From a checkpoint of a small transformer trained on Wikipedia.
Training: 101M tokens, 4268 steps.
Each number is 500 + 25 x the weight over the matrix's rms, rounded and kept within 0 to 999. Layers, rows and columns count from 0. Numbers have three digits each.

# layer 3 MLP up, 640x160, rms 0.283, rows 316-356, columns 80-159
481508501513512525501502497484472478514445520492535515486475488478513513505484501517504505507488497510483502487522533486488460484522535465493528461478472509498526469504574539501456478479575492492462510458482504481491515475489495544502499466
514536541509499481502497532490504495491471487481492504502484494500491436508520508470549465562529517477462525481536533459507521518512516522480548487466453468525449521541485507465484480493546556506522484494481465513482478473516524514480520486
515526493514510483452426465481548519480475497437453480487466548502506469482504477506518463515444480504509500497479470499536509497451539516489552456524499480538481510461526503470498514528492528471518473532541486485504514503496560489485478506
485526511545457498513485460515514491520507520559490446508552492513489504471499462491521505509526512493532468488466509533527500538508490498515489502521512488474492508503556502516517504466504492485458480511523512444520501465474515437490512526
514503519472526501517519524450474504492535503457482509504502512495503461545479501486515506489476545499509489475486490508517518553513516533494499487503509471558492484467520504517587473489497485507491481483504518484513497505495481528495495483
474490506493493501514519503477532481510508504535457512479469488519487495546501522511511520512497531511473445503523522444480468524496499481481465516468524488482486517489495527492508531510534503517538502510460522496545511502548474502472506496
486479519488497512495481521510518468471501494491451533462546495491498491523468484476542492503506431522487511473532523505487505498505500507532540495444503502499485522455474548493499499515487486490486499505497460513466504503528438537560464458
523502545535499487466496510465473486481496488523467503503491495493522520486457489508502519502512505480475482493520485486484465503494517505513451526512481513522507527501497481512523479520516481520499514506525516504480496480497527520496492497
470484516480482525482489511507480501485560503537490481520473513549475478523435538524512488563508506474513450510534517524488533545523496506521495446485501484434498535518495498518464470462500512473496478493493499507491464467526509501493474488
488532533451488489440479520516506470509553509536537476464513528488486491500508495488491493495503478497541482547514481455481537494494495493493517499508461563485547548429470488489501499500484522512507513494504472556516524517511537501531469509
505510530514512532491469492513511499499515498498492521488550540522523514502458564497481524490511499520472512552491506469510485460513491470500505508484538478497489519499511479461506495485523506517516546494476477472441462523457509496511484489
494474517535501482481517507474518531535484489473464500507478454520540497501480512532473507517507520468500510509477528472544562492531463474528500483501514500509458521524488510504455490504494438461575536453542509519470442494509477478508510481
497462497521506509497474498488520506495474477465534524518526502495515548485471512520504504486543496489512501465509522514515487510500494517497490517456534500507449494493527508519561475488524506549495512512459480511515473488463476492510499454
534483513499518492482517527487463501524516488500468440527506475543474527483552542499444486512514478527481530471507529547522499495511487487445484512489503468480515514525547547535532497463510489486478473490530481515516489483515483549509509476
479536520458485506471495516487499488494503510517500499473492513489520463518513446528498504486544489499500492506507507457498500485517505473493481481489477461527485527498504472538479496506503483518512502516525556529525536447515454537509456490
495534497507463489493502459486477441506526501508418436484476483461502474534528493474451488495556507489491487508507497475510503556489491547517510509505469487559513536505521488501507467490492532494474482464493522535539536480469505493496442520
467457553501513463465521509463490559542483520531472479511527486456508467461537491462527493511510517471510490569507481510510520507526487481465505544459524496483469490498467462537475412523439493484487519454497587508499460517500500549545492474
487519508479514503509513516533505511514526505512511526498489502524494510499502523488513501485505479491505494515483494518519509530491528541466476493470501526484495515456508497496499488434488454500473495513512489499502507490498515520502543489
478533544488460457531457482465471473531497498501493476501513497498456560509512476478455504505444505498485510525459488516498500495545532483481526519483501467445478477507506507485511471536482505517515505480520498496512494516485549467503502504
524545492453508516488513475497482477497510492521484495474503486506475506506479509500521489535483529515505490455507556475458485476538475479497465477508509517487480496479491467502506519500488487547473489462486514471480460487463489536524500507
470516514466532479511505473495494504533482479515488470461495506493524478491517542509540526543533511532486492531521503490500481516498489439500504513483471506494465484507522493479514536510471496551478471498498542534500527468477535487485560461
528505509556501465468486550477507463491474533521490506491512483510511498487474488526493525473513503494499489450479470491524530493501530505517500445533474505484472487475495516470503470505532494502497484468481444488482539501535539545506469515
449533522496524472477479506483521510499502434479504471480547545481510505529523520502486478554470507479491449499485499467489536537490518498492496495510493510524523512505468444477499532504486483517471457480516514519501530510488503532476489526
506504488483517535480503490519458527513501531480502476514462506484499516500480484540486475476540533506490496525517527517498497549502479487544479452497533511495479507522473518489476472507526514502465502498549520490521529471489496496520535486
488504527494496506464506488487481489508494563495526511533532494458507507569459470493484465501495481515559533521482519444564451510497518484480484485496514500521496515503506512490515515512461457519524504459486529483479502525501478501499483489
503479474491496517524499510538503499495502482471511499517508518522538504514472500495522458513487535524484506488500488525477531494489522499477475493546519537492509499478528493518503497520508508489449533463525506508488522512485474488506504528
501526574495523488523484449489434515497530483489475534470504512502533480507518494498462499517509538534485510480456536482513564540515509481502462507470495531525461491526524506507484506514529497476516495494478487500503475501502539456482508512
481523505495533494487477555456531492517461473535531461461485515472515513450484533551515503469520524527532511480522483495504523476502500517476532468502482473518481518503503486505463518520489482493525496534517480469479501487489473434491473512
489535469497515481484461524478510484520555472533437502455479564498470508498488471471482466524519506537481524467477525507492513507458525485490510492507534553528455483511506487470492466497475445494549487500538504529533528506479469552464472488
474473488538482476520470467507484501504486483499519513477494478534502517470528529503561516497544546490506489513474495506510459496483515506488469485474496540465494481500509494499492490482475519504472549487546532514531517513549512488540487481
508522539519487521450485504484493482448490509493515464492520503506515519480464543488479494492522519483447498463490466496547429477473561489470526490496499484454453516458488521481526470521493513481550513481515498526523542512511528505533498496
505511572466470454508486515525547480474517511537467527484497500534496490552485474442492484528491462472531512463505487505482508504486505524526523458523511503505509522470432506503488515527501528488490486460496479521485537418510518553474500529
493491481513514539476493508493509436515491504471517483494546498506533470508471482500441486520502498467481503514508473479506485559496515497451535478484474504481495518492454448456513494514532455515524524520512512482521478494506472528486474526
482514515506544464481513503457506507494545472459458474462506471484533509512514512491513478507490523539506527530491496446468468509485518489511529484525503514525528561525484478515456508502479538525500521444480519520481437523505522500514514502
489457447507503509523494482517509468495490501518496495493524518482477517571472478445566492544447533463497542446475471469480535493506532525490496517490494491514564473488524514488541505522480537502490520480534486521494498518490574513527512521
520509497517483563526504482504492528504501503495493474477453511447504498508500475523504462500524491520450466460499505506531475473516579469497515488503437450513463501541544549491503531512498502529468490530494516510504436475506525485441494556
511512538476522494492478542506456535485498544512462483477519513482561460543506518501494443485501507466503529503502489497490496496518531539528523554544519512497496469558492482516540483564505503458499516497510515491518491507464488521479500492
533520547509524492440555502484516526483513523481559476449492480535492525501436496517502526468479454553496486543465450439522474426532511487510479517508432479515470490549498527469493510508491486509450558479534502546522473484499484510497510483
515490478488476542519454502505547496465488501485481481496476490466496530526499542467521522511538493460550462514487460510483517499511532545502472518489482463505516473541527519527515475536502499460503460529502505491544490481516477488493497475
479508478487520551513473477486496504531470486485479506492528530517502474529488507474462531492528592530520490498488491544474529526463484496469442463490561521452506525550576532496496506503462489513475501482462564433525487489476475469481484483
478507484510511518545510495528515521498527491456514459480494518547510514501490477516499548509455545498530471479499526493485522504472489511450501482501503537504518469506507526489493480509508526470491512534512512518471519513483497536524540493
# layer 3 MLP down (transposed), 640x160, rms 0.269, rows 316-355, columns 80-159
513476529478465461529510515474514497475483511492490525505530477499531516517498551498550475507521502445515506459537495464537478524504493519545505494512506469495495489508503477501504518511479451468497500531467461503535533530494493523503510475
469556487462562537525480494495447503472515534455571516477518497492474483505466479501481471527517499458493501492517479493527520471501519481444494496474477486468531501479515529543465490493493523527475495469458507496513511478523494496511504501
473489508543523507490532505499490503496490507497520467492516518492506506493464511533498524509501543467528525473510494497506514522493510515499496498471524484491519550517456493497460492483451493481489519498505498522479482493509508450503497522
491483500498517482491443539478514478481512520501498469516483511469477513488521486499466453497508476510480494436543522507570523502501520495472486494515465466496501517517507526491498496509491545509527494503503525476501501478516552442501519479
471467486459513519482524502514487465462535506499467502500495483510532489483457525528519542506544507455489496523532474477479532499502476512479474462502522520509495500548465455498495506524483531458509502516467550537524503507500497472474470521
485480488530522488548472531497482507474514485482512479484518512457453449545510532502497526525512505489494515461505479486477466500533525454547458464474486471494469533478505475489500541525509479496528486533551421528487566514494498535447486476
523502479497484508501488503484529453494503461532514542470508507424501536475446472435482496520486491490502501529496501490465515515487455515523547464551485450486490495469478493510465510510492483494518516504532468525428487471553476505563471488
474496528493518509485514492505501477530476478500498496526477532492482519518513487481509513504494500517493506484494507515457504513470476510490490524492507511517520533547505507534460487470495523509503496475499486489525533537509504512491441467
468501540469496436469504516457533504497511504520498469504561483450471518441542503503505506511479454491512475473500457492473458506506497483521518517532519490502535556537561505520484511492494498475509535486540462407521501502470546482507505512
495499476551459523544475542473470565503544554464514478493499483522469501502503501510503482509534477488470495530525457475501509513502545489482469504497532533493512505509476557457564479494557541500502495457512520491508502447453472526473471494
525501489502498484498494533483481472465524466532562482478512510479524530451539491485489463511458455530505505489534511510515501467484515488506538489523473532462499524476511496476525485497471475488499486506523524483527488526508528478487543478
451543547499550504504533485514449513518500523451490451485508480490499553471512484518512511553471472501492517505523475520481489500507538497508533501498540533521532500469506525503495475484489484448532497533501467492545513479520546493470520504
474475474511524493476509500486527514497476490536499491526462503500524508512485501523487473489475514543508487479508481479486495503460481513496525504465474493490483508464509499435535507471470514520504482496491507482479530517486478424489501453
510530488545509534491466518482503506514454517492527515487496491476494499489525505454506516488495517463518538530521530497463495519490512469496475485440530467510486498463509492536489517522473513483543508525488503480489489488493457438500489481
470482507492511476513490458517471497501502497512484507508505504495486466493457462486520503471506516531480542514564477508512499504474471491479461489509489470454511522451506490479476487526468476492518527508453493527530480487505470503465517516
511537511503533509495494455502530548522526511487489515473488532545473516509535512453511515530490502539489505495528505476501511534490503502471552506492492538522514490518491471492529495514481525547480485472491522503471486488518503538508464481
536491525520501460509516512529524452490497544478479518494493499431475454491532529480497512500487504534574479463505457509485487471470513511511529494508495465516515533471538490495526465423481476473493492520525502539500533460529521456494556534
485528528459493497490520476524519497515506510506550465522476524466446491519516477484482527481497523514528490519530502494517510482514466482491482478518483487488566508482476521496510505499491490504495525518536451502509483473504467447511525478
522472518471523500484543482535461515469538494459501505502510534508501439522452512474529528505486507461490515468524436493484520531474508503494460472469535484486501552533489511493487515482485476483468497517486514552537528500488453511478530520
563514525533522433529477512476481491478501512538480524478494479487484487519531516461588450487526480430525464471533492434566511517480565497492483522485526507499463527491545495502535536486542465539511500492504530506461485516558501487477494523
469476522458524441531454429486444501500494465509497480504511517539481528483570510526498520515513498509486517455545453439476463506489523504523527506510536489487429485521460470481519467508466489504529472488529499464487491499504515458488492494
496471494505531501487517548475459497497530533489507445526508514517493507516474537509523488514494512481470505506531475477524464507472465512542566463493507468489503446520497510513461484512512510455466457513512534492512524524459541478507510502
459509469427494496508529469501511519463537489556461485482480522508531496525464569499525496488533496447505501446499495416491519493482451516523538490532485509509498509501501471481517512502511517507472467514487507506471515486540498493547478507
497494512521503464507508509475504492509487503543527537482498530513470496489527498464487519509550465495506521492495489521511483499541506497453520502533464538538516501434463492442508500521496529509518527473522480442471495499510488491504481500
486542490440499494444475510526486484550522506507468510461500479526549538515514527517511521497489526455502524478517489508530515486515438474501502528489520472519520534527455535475473474484495513507485534492510493528491496471502484562530466547
492510505492492503465534518507478539517502553526543495494480515480487501523486499535496511503521502503510475531533458545508501480499486479496473535485477477499499513547497518508472548534504520516474487508477500505461529534489507501499470453
480490518490473468527499532492480533514516512517492491489492497497462544516490460463522455523463507493509515511460436487473483503486509516466472458480473551467455538510492481471502545487506562509510526514512520512496484519495451478499516493
492493520476524516508503506483462531499524503513497487481539515548506512476535469485517481502529531516510498519480510507505488496527496503515481523475464511492514527516485510497524505506481458465510482519444498491494530486503512485547476482
527504507481472498537512504452454490462493505482508485456483456538469505546484515524528483513516480429500534520477469547483489510528438551506499471553494485480517486495496480516540503498490488493482474493522539508520476470502487534507495465
486510503512490506499511507462486483532526516456531529507520502501481537530498507498538464483501501458501517496463491533452511503488554474460452476501537458449478488528509548464465460579509522490494495489497510467509469461477537516491469543
511528519519486455517517476496497502499503509496524521521489508462483508491487517503504454477445518517501503523553497515467518519507501518507483511478488509507537497532492478504479488454519486506514447538475504521521495502511523513473464501
476476508531497524478523547462488548497503511504515474495514483475492583503502489504469460496485454452536470519522491533461470522439518486501513454503521489478484491530519492460516482487527490462495497526507519528487534503500511473512461556
509485480480438485522474508514532509476509550504514539453519508504503539512468465523522454501485557484518517543489476474473522471548488514564537484477482505505471504481507516490538564506455500497499524546492512545534468510524471478485518494
505493471491529505526478486495518478497544535527547501494541517494462502501530480487495483474487515457523493513476534524525523523525503457480502497478496509496512498491514502510519548526466486471523486532523504514473530445488500524461452519
518525516542471546500503478515505514533582486519496508500474484474491480505497524532539445510503503503491527508478534505545479536513512493527502470448485535531467518506489494540476448481521525501478471450458490512462549476484528504551506466
422497461442548512505536502464500539495527495525481469405485527545458501495504512525549491438492538455512522519513503503485489502505451511516527479477468494494507463494493463495481522499476491524545507470448548498484484536493490535434523518
474521449483489517488513515514488533520465526512475485437504510518501485510461505530466492488529467455505505560508453524470500483518516427525508524535484466511499501524445550490485505532490540456488484488511509458542450494491469489513530494
523508539492479446458494558533483443493500520486471566487501458511534489542464512491529459451520519513529476453466525482497459469474517503527428553541559490483540537526529509579513507415522486530509512465469453544500436451483508510558473480
492521480473473492509472475542570525512522500489492480514511515526485471510500519495483535499532508491562489533500470509476496479485504499497477492514473503493525449488493480500512513496518505474488471523527490464493489477508468457476454530
442481532470480567497513500466507537514495523500486475488503516495496496491483471549515487460474494451552496481494515494489454552502429517539478546555462560487507534473502504495493516487455476520486474490483546457511477480504513506482554526